Part of a small language model's weights: MLP 320 SwiGLU, untied embeddings.
Each number is 500 + 50 x the weight over its row's rms, rounded and kept within 0 to 999. Layers, rows and columns count from 0. Numbers have three digits each. The size before them is the row's rms in percent of the matrix's.

# layer 2 attention output (transposed), 128x128, rms 0.0544, rows 85-127, columns 0-127
088:519505489493495525461533488593477401551484585509505471430606506433584493613572590472486539443522530520483419545520504494494441519491530524538545482481444403498419589393459491445407461450485507405482515491495426616436514504497495515588457510476444518451533485549530524478465361466487465564510453525504475552480613418487562538552512501450499457510529508480601592489469476497447560505471
099:491404540509493504519410521559437473577565618454517443446518421556462421430436527513451541469510440555416514470512413475515463531531565486445564533428436446442546508465543464485570482499453505579481606469572491455518507481498505525481544506530524465458463610522507470428473505421525487476524474432523445402518498502382504573478401581450491588565516474568546563437484545580510506489522
091:503515423490522590498583437556516493433580573463427514410517539428458489542531516631525492470511529546544573529496508610463487405564457452537451585469450447451532495527465486532555566514492539443441541591431489526546518439431515470578530529553501548558539475536453486509515494555524587600601490432467469364557435489537519526505520533503494506494568477542511494524595499569449462546475
086:598571592469496496492491486483511584563488471482497449473517358509533521457461465524520535577492486562442497542455481501539490429529461466592504559560501538493553526560357468502502514554439499544495564443514511460528534499480467504467529490518556429520463597437495596528488590523527566361501571581518428550522610492478497399473483549482434415593456552536538483507525545531413499477516
090:433476566522431590531471461528360484600495521462515513464583458466396514469529564516484525448422465405489474521462483429465438579410512553462513488501510559471481546565541519476482490491501474466537511541483505463556435520588558506610525489484483502468588540526631522456410470465517497442575502581551605495494493496501594465518532490566415493472446477490422525453532525472451469379520
088:475598641472561548432520503415452502466542518507534448453501446472473454447533441480555460482506470536474580448478513556600502526517568554623467505499474526449474426514489513499513532498504530466462435471414421488548472433464513499491628565541475461452454569462424531536453533480624525411523441507476491464559485480516538573496419560423481427452410526462519412463412551470444498505499
095:553472507572562459533553585458515479538421547583474539470597577552458523462526552433431578640447489549559518544536434517514446492423455567483449476518513503455428531504521507460489452457453457477485431448533479625436535459447564423472471500540503517434454581503531535499576491548514410438448483549447552454437503400436468492461561473466451513479488515510428473488549527456455393430487
100:505467488450459474508526524479431476432580455468472486450482448459555602516486575469536497512578506555488442485461571538501406517539552474469575602524531584592563559484468490463508514565505441486588574428523485501474453580498505430566524443540493448581489550481490512537487497558507528451524474450491427496577471488642533399545411483527500485542496509383499476553402521569424436449584
092:428608436471431450509483440516454472421426594546484491585431470463532487502523558405539476444559515503582573493513497470517607360559469535651574588550508579555458525517472470503449477503449465500507557488475563572475500427500469597515488449521536543529515450537578570532505510476552504508490500508512498480469430432544569577577528463486508535495513540473531452543423565544503471540548
098:497566550415519439498429562499613535507424466540602514503515454591483478498575483466502493454564577560463444494501396526567519503495458529535506476572438494400464516427484566590460545528571499483492435504472408500502468443494394576451596494469539493495470490523497477478554424433438501499434416526457477505518457457418537435408567465432592470541532511567539496547448525450459539554478
093:529589506472534524504407542513396593514459454501495493633527492556509477577602491474492535482540496497528509501569474543574446487523556634496497497536400326473416500444478535473474468506461493481512465522504520577476482436464508562528564509476464508497506509448507548415484504504523591528464514542396486503517514442451587535505494585597543413590555438495520499466440524446489559431489
087:477520492400447536504464495515322565538447539416481481475562406430476483417520528548553539510427466519559591468482465453491554566459488502569525488488455491536545565562535499459409494426529448410535470559541566522430473460541516539503507541422466486535562563404524474479479495470441483449570624552448441486445521509523588485491510575483528481564468522488523475414480571579432512475479
085:517593569619558505526468473542417495506550411538495636518448548505478499486523585501531430567482477575431489412460523459467521562445480602483384487540478390518448392503457491540435486513455531478486392449485459523443485489481530458485532501495495513540524537474540548520476498556474510488512442477481520561494532505376522565511544528583515437458527491400425436524491461430574440424475
079:549528452592547419569449473470496496477534524437429593539573533500526429540599539442556527544415467557459472525572453455464570473518537458472457466422512443424540528548492555452489609515353356514506532455559484582515581565488488502540490503464499525396474520432488543430530517504497440535468471599542488477505473505556490555483491515412535553526447529466484566548588516485512519513464
095:530434542508516532480481534499540399551534485497458589496481463415551427473499479611577437527448475504512443558563532409565499562557446532516432500484574585431548483543532442505515502470509487564439499461503495481521498524569481360564518485537436528557564578397477535511493543468655477549431483571470441590483493568501516501557505546537510473556576470412452463514577528510454481549477
086:487485521523440485511567550453520452457505500462518420487501442487458452458519525453528544458382463569495500484461480509470501558504486587541574436434538462563490456481559485439534524484437500541510459488522540515573458586561391452626485555514498590538455458489600472532503623574501430468628555553575559521569513519473436507536506471474415557491571529478472586528406425539564537465521
098:477558494536567446591536486456442446478469506532519415509482608483440504525545532514375544500464490444507499605560487504515437464460535520534435563585477458499474513542489552531458404561516523446510518464586453514466525461533578566499574537440568470477466436537487510439573466481588495636537447541505602530503575428418568460501482478532430536469428532520509463517482537406396561519508
083:518517517479586466514463489529562469600451401550435523549587575597431575533450471491370477520557632512546476428440515569533457504481491513567533498493485462460439424530570527576526578484556487490548464488561493462457459514575535484444449533493489468450464443611544430419511491543514473478474494489444460559490570461501521460468473527523537405506574478398586548439536464566499473464497
096:534520505370533530505448558518541565552530405520548614548523487501407495577517491522458490434585519499517418484558438508602497473503458514454428537513528403468513519563448566587550518633506482511592526431486452470558552469418485503490481509512527497485546503462559482457567486474561515523475567600510469437551502537524628526472503525503508499503527470493587427511420545470449484588406
090:480511507505529518432522537495590585367481554506494557494510414533584430461511433554565483520450488529569457429494481426533590464451506499594479403524473508503476464562476513583462579471494477585564517605522544453523545500506435441515512551415469516497456513437554504468505520449452514500443549554434451522485502451602522624446517461540527489526401431527455467490530433582399519450476
089:601517462470450495502507508502447483488532447449568587470495487496419463470402499385471474479533488401604499431440565509431489425526529438527566502500426593488542437482562527482483522500503424477538602505441557529519513558556526469455559500483415513457528526500610447493528392448498480433460462495521517419472403459589422455574467445517518489451444478485587513443459505565550472567465
098:484550510527518498535462531570459516549452491528493549565487533530497429469560465492535496407496514534484500512492451507462510543487639529443536526545498492528518583454526448501478454487467469663644553550504414498484411400467456512529507471521471473447496510494488529517432575535587579400499488509471482499471543543440570492462555547592562432536470515498429486386626579437561551473504
097:539479530594513454387444510519463527532445448535553432560457484607509529438518439402537434465525540504527514480402545518461483577548429449481503521530562544557502467512534488520582517526480383494443583432508476442462473470605435586485584540572600536504493453588471446461519528470547524520400452557555503514537382587515572509480535534569528464528548480522499468544524493522561531496466
107:501514482518563486507494409456504489526421443518414505526461522466471498470588506354466444585465528469446560478520543576481565514482542446527429545472490425488454441562496443551464510522361464464484507467376444564523500467477488505425509531430426581474554518524583528507542495528459427581436472533512423564527422443540509441509510584393521450485506552386522468522486501450445552509454
099:451567633438488532627446492482497454491514452465520525548471487507427418476591436528458486435499551519582496505489466541554537532512447484444495513556466570408505526457524420506453492611462526551479525505449515522576510395579500491439508502448439498514423548503535523451458601495603521430474540416600530517454444432413536462447466479473487433584528523517486400488548485431462514489529
086:583512455485485450544531491384461519478438458552485518520474537441552533658547462567459554466411506511491458509622505513492522459492504467596596492463533456526551625441500508614493486476545431529556501487449472452447512515546438467482507481542418535536569547460420501520488527544519499478497473504446379539568486528486508439541534499496598441427448550502600477543518451414551485572492
087:546428517429408472484399527505590480538502503540481508552525411541396522529467445470464420461531529451626432470475495554570479509577463569553502515481513524474484514474480524517583490575475473518587547394486385570440461444514515461458465519519510508572487542498433488576492545521570528499446531487424439505440337552524536465488467519516523471534541506404508495452557509531501535375523
105:511519576593504512514476483540425549480528482440519465470500506536558499566412473452594519541638542546498540535507608508453450538478535522479536478455524462442555572508452555527546538488530497494526578493479552585481466492493497395608447548443532463593493490496443505604491455483402510567501358448500409500483522530466464376552565484566453523568549565516479453484536476515430536461489
077:525472570520534553489437472457455474521515483485490444548537447518646402523547532448557502449539460464544444618608510580495477519510511500550505415434475572510507488541434490460407472425448466600476507415461491512535519522517463471539586419492464569547556552481485509416461473384580512468495472545436535474553494524573518452588430555594520457557531520488497558504431464434470511548546
099:394510571582535491506481544516565427524561537570508459389544469519505535457447429517555450507605533456488545492513521562577476471573495553437495483481499481408442529533425474410432495538528538552492589511437505553531521581536526418530534413488428422422465522507466490518519554540518528469613540453532452425482459471525578483515458503389485465550580565479573472535527452603488470544527
092:496463488511457442580580496505472538456591527554417475470431493584466524489447599454461502587515506460572586497429416518443550548532430518545557435487521479505479499454465459551428457463517498500451506394443541558422483561563556536526486460554473575526516496602586534506471517618456441534577542495471563513486494481474498510513466461559515534440563444554434443615438413511518460448561
092:469488437504473486533510603544454538507494525450465533511440519524429414530416584514566475461592523532556526431419549484502420568572569481491607547517538520535632507519495528551461555544563574507543558508452604540439495514517578489523523465456402518524527562446530443565419540492478520443555508521515446511524544422594484419514486496607490522463511454520571509523596432574516505551484
096:457572494505436475566393398479513462529510504449547430424456466503402439446548513529566556546509537440511594456401523582500542439500426412481498463507451593555554568558459419472466505475461489551524533551481437493495442427568414479503542455526504481622514563601474488505544471513478515621483574461564464441479535520451544450413476523500404500556525543525520496557544498499504498494498
089:447476507483440489441399466498404488523625530465405498475525460496474536597476554512521510566549449588465434400394455510530470535507534577540504477471474433481500506421475514502404527462541394440526517509530498532544531495512537551503504488529484515513553521411468470545322422497461510472549612477446499482507520529500492428463484524605487479497519527507528413493504392554480425420499
101:518476506485420484418456563527528500538507565497492513531476510477527464464599505557557538452494530484423412485412505427516523542482482515482541496407526506462648569535458470435505459477456551549463530523494541498506473525439449438621561485538602513588512488471496457517391523458453557477458672525515447513444518473406472446515551602424513534572568506497430527528595543515497513478504
086:541561476556500468485519429517564461483566521497525538445574594541568572534501566453406514490486595567524445487532529575472476565475426526493426477405477455459482482606486549523513573520526442499435407510536458497550459575571492532438533561512499603505559560518541424518484439514433464563544449501494477531478445522507539590484533508467604479400531556548481417539431456501476512453377
083:576492459451529513438541549502525523578522470459577398482514557510586475612492470445464467579466500533527452615440475520504529534451569491413469530553523511485425483408509510432464536411554484471506423439470466486537519533395435466565538447584484444472551542574536544524544414405492468528426377568576547517527523476473525502472472492518533495467479511507495474507429456415423493491394
087:491547487486517531487541536469593445445445427627500615501446552547498548505520486466407547459520578530486421476525468511553447376512464511564474555532511509523490490531467495601525482529539485592525489478443436539541446479541492463476443550590546509450481408590571442525532570540630490453544539573478536458565529472497519522509585467530399469489575542494529471535381477470543450544504
086:442581464562527514489539476557575471400407530522557455489550461408542473533393559525498559491447470621538552536526561531550542519514538552452457570497502573480529529500466570520477499629503494504552443563565483502477475566515511572451491546463535496533448506562392534516551472471597532437493414481494558563482529500514495533534429466488540494468387550412415506400487554581450519496500
086:578475528571509473514454450511440552575496504511451521571524461489447496661526519500478452588494547494487534549488449459468526402508518582577574499551533411516400475602459466491583522486510465453471511510406447482560564503423560536516443487516565555373569558458567574495478518569516411486452539475508505517490510461490568475563507477516472457502490540469548370484536447460475555427441
086:553500509539532448613520520497411506538539541512448525450558589536526562488560538561461528576564480556569483537522524535578521523482490553539491410532467473573465495478507512463504424576561460489464388513519516505526594461609532436596505522522453427511472592479429356439509514543515430409546580518533495447513412464458509472478437523442500478565546471489558449541493516596537478577494
100:473491569419571394534427542468492614400437415500474486650487487556576513535484437465553469460548485479515513510534500508507494452551529530574491498518490416457464438503505526522574536506542537508559478428527546496476540460387462501451496517420594592448455428488479579446506460451497473604427453495510505447520520502462578508471543518501476513593636435515508514497485436484465588473503
092:510526400439480501546531482446485478391550544465550502469435506535564482436615500566545510475366482598533455509460527559503582361517494439578409497491481552494499448410477513516410548451533474449490533562496477528541546502520499514499604519523512560592523416442485497459511419428502526594511478543483475443464503514573539551461439443506496533446427528521550423508464468536524497502397
# layer 2 attention value, 128x128, rms 0.0439, rows 86-127, columns 0-127
084:486536437536616572551553535396505510491448419424463548477469581580436547487540585476506468539545566416584496386521497426533496528474421447479472464529537455519539479527538460524525471534570621513527551429503538510423470502492538507568407409509477374539507439484521528528476602485478473597477636517488490470451519504535465522540502546550451488487523480542539566527536444510502493517435
080:482418416438536463543493527506509496596506541428469437484485509386496420557550516516510469461482440480505497446520543393537538615568523502455538513495443434508501542471486585565508499540405499533475566449576540593458504486494544523499477504468584631463543490604494425403475547399540506517461492548551522510583575548491489486545469553540498547555510467403545585535526475451415499468478
086:444460509509584603468550512466452501421489544485433456473436533572410473509520585488487413471538541454408563508579574496506507534513551498499508593557463472512508482540543514498474546554601527585515463582467579526519462463425511578473440483460505448561470422479502499545383479552595554471544418520422467611505443435552530535477610458452464458419476502509448483514508511556533510531437
086:551605507480555464430535432434432572602481571547437539503390544508544495421492453436606462615481517526532581465488475487536526469561508458604497477465469577584486474448434454533461508487521462537521442509440571480545518523438405458521509476569537440530466478451488531563575504435400576476479551507458418563521473507563432516538442438466432589452451472494542464510507490510491458498511
080:472527405495457598511521532579505453506433534473503478568513442527536367520530616545500554490443520580524503555626519406526598452525449496532568500439400470509561549507542473436400472440604539554536494499462497520500386576576515512485480433500528525487492451560470466473498504472480453471514567438496445551480526479502451431473574458433513554480539512535462523515484525500552502469358
085:428536524425435545446483474489453482462412578554514451508499540464465536449465498471450462516643447498425429495486456589505546413566542495554493475570522515464532494558491576589531511568508474535461554443503522463479452513510394443506593524462489533459612486539503494564540552490553562550447472417593582546416538474527443512449464500489432475551499435527598395563498453521530549501458
092:503435495454558444495507475479421507614502449490494477621458485517456507486589551491674503502428471479454504550459544512463457527468421514486508457482403513475417596568435597521497493459512487590460459532535538469569575498527555551490435555513558459531444540460577583521472446484445488454540482485438574541496466497484499504435537406476502519520561479535521443501520378511608571487524
083:538504508521570483476455587628524493595539482514554466406520530479515614514497482443500520458481513536465528520508498467496462512499484531590470498571499515447469534471429416412451526422568574526494521463546459515468522510504542502445532536489402465560516526462421537398438439562549545448465481522511494489498636540496418452361485540454570522489469485557417461473503453373539409493451
097:501505509559455485481456516580535442404531569544532494430458449489516407537480536489462623458500585566479424514508578469412435534535550541552462462452471423492525477594520423476517495416563542528442554480463539502487489571539503471571503515481472544582550462459442461443420506525549416515607512613541510485452461457507399511505505544528562503484477484583448585488491543619533487559445
086:511468500515445456461537551499481457492523566448513505458586484522502525461493485509487586562407497516538477580576517448481582511529549426492445553468463624540546551507540473464497492511529574533528502483613513482453533549533484477541446532440534588463613512478472412464480611553581543556471541557542490509471488511596477492518537517417578504350486541525427531539447514600576448584436
081:472573451545533536533543484427440440516545478468435479448526550564544420557482498502546470541439518509464583538509507497544581440658506443495511597497509549588423503451509515481426525496507539582478495540456536420495594513499404523552516502479517428527506549463485518570422578569475611482606532533541482579541489444512471509414472486471502565442406485476525549418498434436494438548483
088:427507548506468505474544536562503484479382555547565477589525543586521567549514522474490498525473533574576457520516496460488533450575453470507452502468405534533464544455505509460538526554451431521489550512493519585493479443549412509502598537508548575473555596489404534473581507406443506523515468507531536519427501489526491494528494475422612532438532585559437399544459545565352580462490
074:557517581539456509562506548530482440462496592573536414588542516498433535472432466407498493449452441385502438417428563522547462486558460443521466510550548547562477523469494548518450498489545531545513641460475478495502443503578554614468512537472563524538529478523527476476435573434556551516418496499540524530398562517527482503466523475443412422517584510536463516547595458457426480563475
085:492512519455489464479612451459455524437445549495548466603514506584481527586557484445516514522418476518529494452446635568483457457517590538557476522434488505539436527476459571569516480566525469478439439612468566532543454461442510536463501564464554501444461508572542453563587496457500521408582534505589564499512597537510509567456499441614448493550553486558472562475529558465463564482536
081:575516525470585467419522546500507442487459489406396544497483539562543543549539434480530403539620514514484554544494455467480514462555416403573581499506578547424539460529445496498441462513603498422557489525502475470517558485541461503445498380512491481443463500456554533468493442400520473549422521442502468494493475538457492437426428432434537444461498437585485533466515566469549578584490
084:471544535447451607499454541509426513621489499553434507437462403448458456433501380547500621518544506480563432480474531430562523464423553502513515446537484529517503474467531441507571579501495493531485563448457597548541509570512480462494543493512463547523537486500465424507562485566476546403501501425538445433499480518679438505589499561449526531436426553535486512463500528504541495560480
080:441426573464503417408474432525465533516539574533546534476488588467447479443526548473431667512481420447602528548520512551466461539440540531457420486469505553463527472469421572490527474540538501484404448430535489504470487575591427435571571478501478596503493542524461462568584520467546413549531475465467420441548503481485589576489536500512458490550472514586506547484472475526526527557484
087:464510484518389484547481439520487426443459585526559437520520448451524459396529444427565534555449566463523501433491552497466541449489564499507488585519437567522455503569505461569527518419601473542447464457541491563430578468556558491577532480458476473487510448518542456553487500498478556429596490510542413581490503571506444493538571676487524513481434551544443550529460548568518521497439
080:518543492590494475447535509467539471526533518429562547445532516502448470521498500590383482405464510483426534487455555470558529481624486460421462547428458510570407496445515515524477468418442511507460506568446502389530560511477582527502440463556509578454601425545476425573442541627532547490611530511526466549499570547429504466527515526466483507448540537557437506543567554474450469509455
091:530523613499531469524435438523437485482545485541566506474480584454567510492521566470594616502555562471491486505471451499493476463510523511462519478500517551492496548543382419447518528440502559474583512520526500421477455502419511436430479497471468448524480554512462558469530513438462400475487567469414452476544582443364524381380572522529377518577523504516544576523449485472510439495508
083:461550451517561535459521399518531489510488512585497529472482503584509467447535515478516439444433474511661438528503549505481527464458518555540394444490488500548497489508578534598414469527476475623532395469469452512485480627454498518534439536528549536477496456457469480534506610605534507553473483598416475587492389545561474522497464536465533470476554517557479431526519552517466450422522
088:531536552510502496555434490610553440515453566516500513415544551450502491486508483517461564454516509438527451477433447585413494502465358473518422480436494410517605509472553511590422458456539561478534525470446495519444523514537575425534559545452464482557426433485530498426503456550553465424524473557373397467464453471531466452546528495497517575549388491527547539529514577505525567495481
101:464561476486486605574459610541463401487549480603490431511569555417552535485489500460486497505462408421539452507481514502553459482597489484514528480476539603446522507446559491497517540449529498511505532570604540497549529569557452555472597494440456587527430438456364449496568532433555492449518459511537566492491544434470446435454520504456494415536485483559455422461433473452528492526457
086:467531503532453586428663492497453476472561483575467534489464516516500471564482544436521586416539554510594508486597520472487468434566501536591414498526507461541534509559544430458434600432505487486556441538608572460526441484446573421475531492552513588463485477468408457482517473547461521435500494583484506551534487523558442544436514445522576444513521457529485550525477496608493467492421
075:499434488486495512499548514589481523453558558542483551549602357471484425449446423517505414504463506513559469580485603540444455539544541574473466404603494589453474472537495599521502543519457500561568451542546445484464513469464494535476509565466551557549470526536485462561426428586556447485500460472487558491448568483478486540446582547464432574518548424450467544423428558529501512534546
076:496497472521450540446504528469507486462427605489550515475485491532577465421505525505485602505451460586551503534507578619412452541507550459498544607600517550526464596545526529476479348457573557554442429529624521466541442530511530531499473587496496481417446466517546488552555473506542474502550445560562425465479519460506545497504551594536430515481538436584518458521456514495568495446513
090:473465459394508387422539456383531437472484526502517517481402515545437448488551487620529479513488475553485478462533452550532444541506511520515533500515424547544500512484529574469572443578506531575467461552480459528533537468395512636501523492479472509467472533411492570360464478462438490460420518534449598492467432445481562492516488426508531481443515595449512519479534520441533593532581
069:525517468479485415475499462591531498524534527545533558503531500453413497511524541462511535533375415511466506413447539493479465528534470465539517488414522541524529586524505470464526550565530551504629442642495402507493517505543573556508419473518466497479486494568542481475410497567537550424501608533594551506524490492542516409556534445460489469431510524611459478505489612478625481523457
093:560371426418542511499469469462505471478517517460507566487413566471515537548478565475439548499501488519454522460572575484474476463448582471566540630485431513524508518514505479520475525548476534474495480555548576409429440545512528549451446454528485402524401525463469484437434420429459483509439488492579525500557579592501435515513470419535439473529643561539506489511511436523557434441426
084:476527521432506448497404557494559484637425441584451524449472493504559598490546485510530470569464528530526473498430538511496445541543443467447463512469459481480543537500419497418541567446459459582438560581567517436479434409478462393475571493483500494475471607481462563514478416497490515570449446437594555498587507553465543419542480467440592490495433467533512469454453480436452499540469
082:546489482558536453551533445429478420562567466422527509526425542484531483549580573457520461525500536461583520501460443421542452487410588538503509544494416490459426543469433589503466462508481487513476529575549534492501441477403543424424470486483497423514470478452447576414464458603469448515575541464426577565551466530477562524481504503471457504486583441483514469356441469426473537550557
082:460534417508631480559527547559544480585527502563304545444485522492506570477560580560482491440521564485462547443482426480504420501437509531535541500549486466467495495463420428510495614487454495469559401592509577496532531527538496518524549458464453455452432523432456521474431563468523472530563494515509466578471529401579446528493466453494478531607502539478454553480482547510488465449544
084:483505462494459447502573486447460550565485537422557500509448494514523516539483533590552422495472555520508519586563525445449475460568485433410545526506381584588459508472431549397477437499480488563483532570554529391443455514501420549512456526522546377475449597478481513543502533521443471515506477555497576478569481529536622455518544537410461497474476512439568421480433554411488528532472
089:577581478611589424530608460463499502372466504390490520466441539502534475545487470490543400452524521506425490500528540540483487494497491478490444529544503462529541409429476525521530467592479498452552399584521567524568496515451520500526423491434580372403508494446566590563498514522522491530511440596474500548502449496572499603473475543470542459419484487513553510533559484457534505460483
077:423516578586398464503425568495533557504521566523505470566497431404527427419420371580514606514446432464516475485510494455487406447588523435466488514511456501507472503488490554549452539516484506506451491480448470516417520496547388493598556487387464503526485491492529451464558525396496470528567471505514535420510545415413452417506496521504499454464508528562541562560517526498468503557428
074:451542458477445421525479457554628478506542508557498498550471471458403377511544536495518540481565519494351416592484452488462499560520503520563500453435476491512535498549474478535576467522564567520550572483462534445485541484542468520486598487426546478580454556454531522477597471549456438545460606434500528439517516491445507516523546505502528457514429549546468448501410551629602517499491
077:432446545440508454448395484621477477477411542453517508490533500517456490447521418392506542457514540482478485507496538490471515475408499589528468413535474587357527441627417514535523527415569362525523443534530465515456540571473525473489538469452445530482555445494437443506539450422556503477529461460469468494503500585533429448492469579508529542553458468502486493527501567495515535511394
076:487471557509479478416457484477494548549582489512515436526469394593407456492462421556503529498478488500530642474583531378502516445503508522536474542513516452506469556471513581552562412496442565535436519458405490507566478548550391508527554500436561554481479487426553535542536408478442524397516553470420474445465483497452514448531575483506542467573602528522430467530562528440551471519497
082:444488478434521605498595524436475418469468580493533476480523554474467420463486513409536443576501536481490467464521496539479490495573586421494431484567503525436520431446490501420410570451424456550556521434543426563498472452607424448452511519502500593495439440462492445502521499516467507475447488525521484464591612533532515426485579523440526517420471618544520454540421500562430515526499
076:529350586482536515464542525514455471439470434490506487537458498431497494525390460565586450519541525559517478581513547483442486409581532480511461549478519509465574582610577520525442527557462507483451566445512456401430405499451489472462579507540500511469452532526468547469505472498514419551488564490632516473456601492542548548445509493449432550529461586512565539515471405548540489502463
095:543528478545407503465502556546578439478470532481534453426569510492454485517551501487466558504436487503514458453539449543515448529430491507489540497464541548535483530515548415506502452497610521499533499480508428517485542525597605426576451557438443628508584413514493479465402478528494506436513545509521506498481430538518500498587551537497692483420485587577528515487491573476558466618484
084:489512471584461444575508601570503566569521516481437509431581418390472485595523450563505506392455542458435495542460525509491551525542474471470480565481430454542410551597453498473499556418526499487558537514469583489512525488510538560454518456417545580519523609561416482489465543539462453530490580514465485522538580474546479417515505550468547520506532480406498618491540577505420477473483
# layer 2 MLP gate, 320x128, rms 0.0625, rows 0-7, columns 0-127
090:433471467500460535476506505492591501537469519425484519475498448533511434432539500500594520490557471388458473520490546592464480565513497476479523540542484407437486533582515502540556495461523567492518405526517419447505443486566490451515532429493488489456566516426476492431456638412450464553491620496542465528506534483558538570554449446421473483408454432478482516544482571652466476458399
133:527480484532442446549507525441577500524412518487489513473585525629495542534552602496535576540513469539606560422611591433413445473456463557579437440611519401476495495502424527580513499522455517463503490499546588468444466442496517499464476575423492463464416549496493494497590555505505466553475477445542476548541441453503543561493476428428503449506538520435499533513483435517470423556541
095:486506448499443493452490495591458465590475549506435475508467579504427618429501545438451534553551491542568534448523391484427533513565447546538414500471468484573563500427553461581460449603553449458507464584479544515593466412565503565498488508380541480480491463605563475479553516510429521445564504499547531573495490479541459497547462517552500538543506548437484424428545475410497520461507
075:542556506551509493586452458489415503569426538518474391569485480468492421457520471514494503528539519538559522558582436570466569484570550489449558508539470516524458552494456424536491466439564483544505510429530450470566486524538523500456523527417499479429526494428533615482535464508541477484403470366595612529521563491430526450497479612523455538604500550572491470519570473488445431423485
087:565481477397492429494456461508472499449546507519412540501490496542487491533584535515476489443376526507458454530534523453517435510545434432453595531501519502536553543496523542465566576655449578548449560375515455528519502484434430525492505505499500462583514471418521522454395434593464579591580513486495505456534425479543589463535471534507519520471513436507400551480545503463544561546449
091:460469414508505583483537469577527429438537557450356527544534483519420431517472452508441498550577499551480526467513472498527576571573437436528492551533573545484466513619521473505445479461511437480475557586535637434547512487423479527454485519447576483535543450505571537466429549533509585506549501449523496565510536459524437496448532432473422576449486558497464364540516509541502443502482
105:541470488531480432487547531461514448555438379459520443444479544571516484443517503430460531436369493477515533539504520585436420478426523597548532377494486484517472471551489459590517503537480525527517550480444468491567468572649544394499572440557445514472587544516464412448488504500493490460559541442515420546493521432584470468559475542435542481424431504463543483521503475525480506470571
107:487482484480491484413528532515525505547528470458505474494582484383599428577458511532377551496522515509538514529515468480485520472506457519537544530500565468462500613535467514480600586435469521432549375482520489518487529406547475504540561499558520512536525557568596587463515450500551534486497574471517560496453516337560536514578456463473548585500533564500444438504475500453361456496476
# layer 2 MLP up, 320x128, rms 0.063, rows 0-7, columns 0-127
091:498600522493463477596552476461500513441552471466532402502571505576513455443561458437429463485527515453404594450521525505485471529557545535505622557496493536478437528418495478531543480527526490497431468628533495512576444499522531471474619586551547539456538482464586582558398501567430559527521437531517504519465509537476622490557506483479448474466466545595480497535549481484406517458451
115:491499533504436478555504510446546506464439406553467566477516501595478477424564524508514513454510456581462581408583488407486441453434376535493377447535542515530519503480473451550514491564529525518404434381530551523448513473462465522384497573398529520496444514499430439458557559514552437502545493491497505479545423501553531581477420523391553504554466489452537526515482530472531458528562
098:558474553524532508510510536484475463553511552444550517540426514549477469502560480535463495465437419490443516437533481462465511464563492466545542472495502432436599505437501474444606527415576472523537565560572457523558435482543481486538521472555615412547516437525580559459555541399498492484430591521501498497516423489522508617493513457520493535509480533528431411601585527448522427536651
080:474543508578520459562448459593406533512499547453452480568444417521507501439462504495503491484533500482422440421444517624505520521504473479492510459572523519484493435424517476459448473521557447448588516500550480471549474490579568508521366536473449481461553487548569603463584510396446497492401418513508431555421565553564484484485528522556492493500472494472454403435585472507413460419537
090:440581570646548541577529537423521503517511498509497474538479494513535482460446423454521503540590515508484567444454537530565569433469556505536422499490558453395498491521464453452440528407512419533550390594454506498530437528516576465529453487524481527458426490520463518536612523463548403460473506562507450546522477516528400544475547460528498463532476574503548391506406470519423476481580
088:464470445542491511443530543511574500420509515446360428552534557482511451588465458461434514525558543545554539517581438463484598499519451492609546552508520564522444504570471452471478420501466362469471527564484599441534545531405438498567461565508529517540501521502554555503424543558477580496519415515542510563515486458495444576488499444521431571481512595502468417512502512449491412507467
102:529594494544491484448455502499482484500482471577464527497447571472472468619533564533406478484438630427528475561508525498549577394537464511502428580586530483435498567561541491516514558559525309568466489528430444516415513491434513578457486465558555494514488454495514474533519492574585593509538519446481531429463489452507508515507543453498566521483544514483484508553415439468556428483522
116:546552546503495503563435470458594480470519473486552555470510508526479472389545504517458479437461425427478603526462485480488446494559501469463436495609494469531532510477448458516584485553461586554457462418513499451526465500479509559430570533567600395468521491535390438505458542459472549515445598484488536531505463520412597484434421499453448428610520418544490539529539561523591549510536
# layer 2 MLP down (transposed), 320x128, rms 0.0627, rows 0-7, columns 0-127
096:438458572505538561504487488425538480451500514480536501472484506548516517391520471475430538472536488395396537482567582468422497582553519516537529532522467464525481514520526469440485511475520439524521469602530449527494442453507537502474509427447623488484544560429539542543434531504470501463405496475452472497410546512445675446579438433460506465428549494521469438496467405571401575475449
110:535584517487546548516586509434540483505537539531469501603431500549480534464505471505540475507500396472438480364494489582527500446435435555399497541413518561493566447480576392479502442480605489516494525478512456539492547539514412497488430470439575539471520463601437399503440513443529436465526538521471576425568521539508529430517408543505469466452524505464530523452470594463535524459408
103:616434573473557581369456476545450462518535530450480511582529569489447588499461475554416537402515460517460443391495520540459533501527488421554491462498528507433595470486461500567597575478488470471523521417514490542541485463437495459532461527520555520489558443441583516535565388438548509579464528484463504414579443426521459575509515498499559545498555522522492479530474487458558408482531
083:533461462444473556547455529459395461466465514485507400402539478452586419554496582434374446529563586586476525545517486572513503514510399477414500428555633511488449506515452493532478505461587480501529462425498594534569526477405446543560461477471476518429483451473412517576550519489550482558475561473479466485497425492546499577489502481438440529499492509493442458546542492498434556449465
096:528487489591434540455529559563600547472439519525470508538501436513497501449570501616567520525572485488540520449540534496469532550469529346515454477515443457460430491521523499465564534463496503525536471596490572494507555520562496527482532595493441595454494529491462516533377535444483419431505498561477474527474548394404385449463535526443598548541500484553489425474499523597482474477577
091:505624503399510433553485492518467453564536518537552493518466488443543576408473564510591522509400482536444525482482500492543494474431518496495572442495505536542564533508489442504600543457468581543552454431500490495521495445532471483552521373444529541435458559556497479475563452477492494456484567394608482367380485504535545531585493489526566522427511546536525568413528528452480502567499
109:440523501550533536553562484471494483512461502533504561577447521441442534541488581456547400567532550454527529541500509418525488532575506483509463591490511430502549562522643531354486507527490422473433512479475566551451498450337516555505455541504527483516525458504497467520556498528524384552506470526465580494453472469472467439415503411538481529550525500465497563515508605505520393430418
111:559502533520469546535498456447554520508467498531587566442501512500467551367547474497417472418463450380530541551476491462561482542544483460409530507535536474470417484456607458470541430501525547526486469488503497516494414562452528578397598530521580391458584458523447461543421538520435512499475535531565544506430400484475560492416456499488513449541493431551469604551515537555485563493505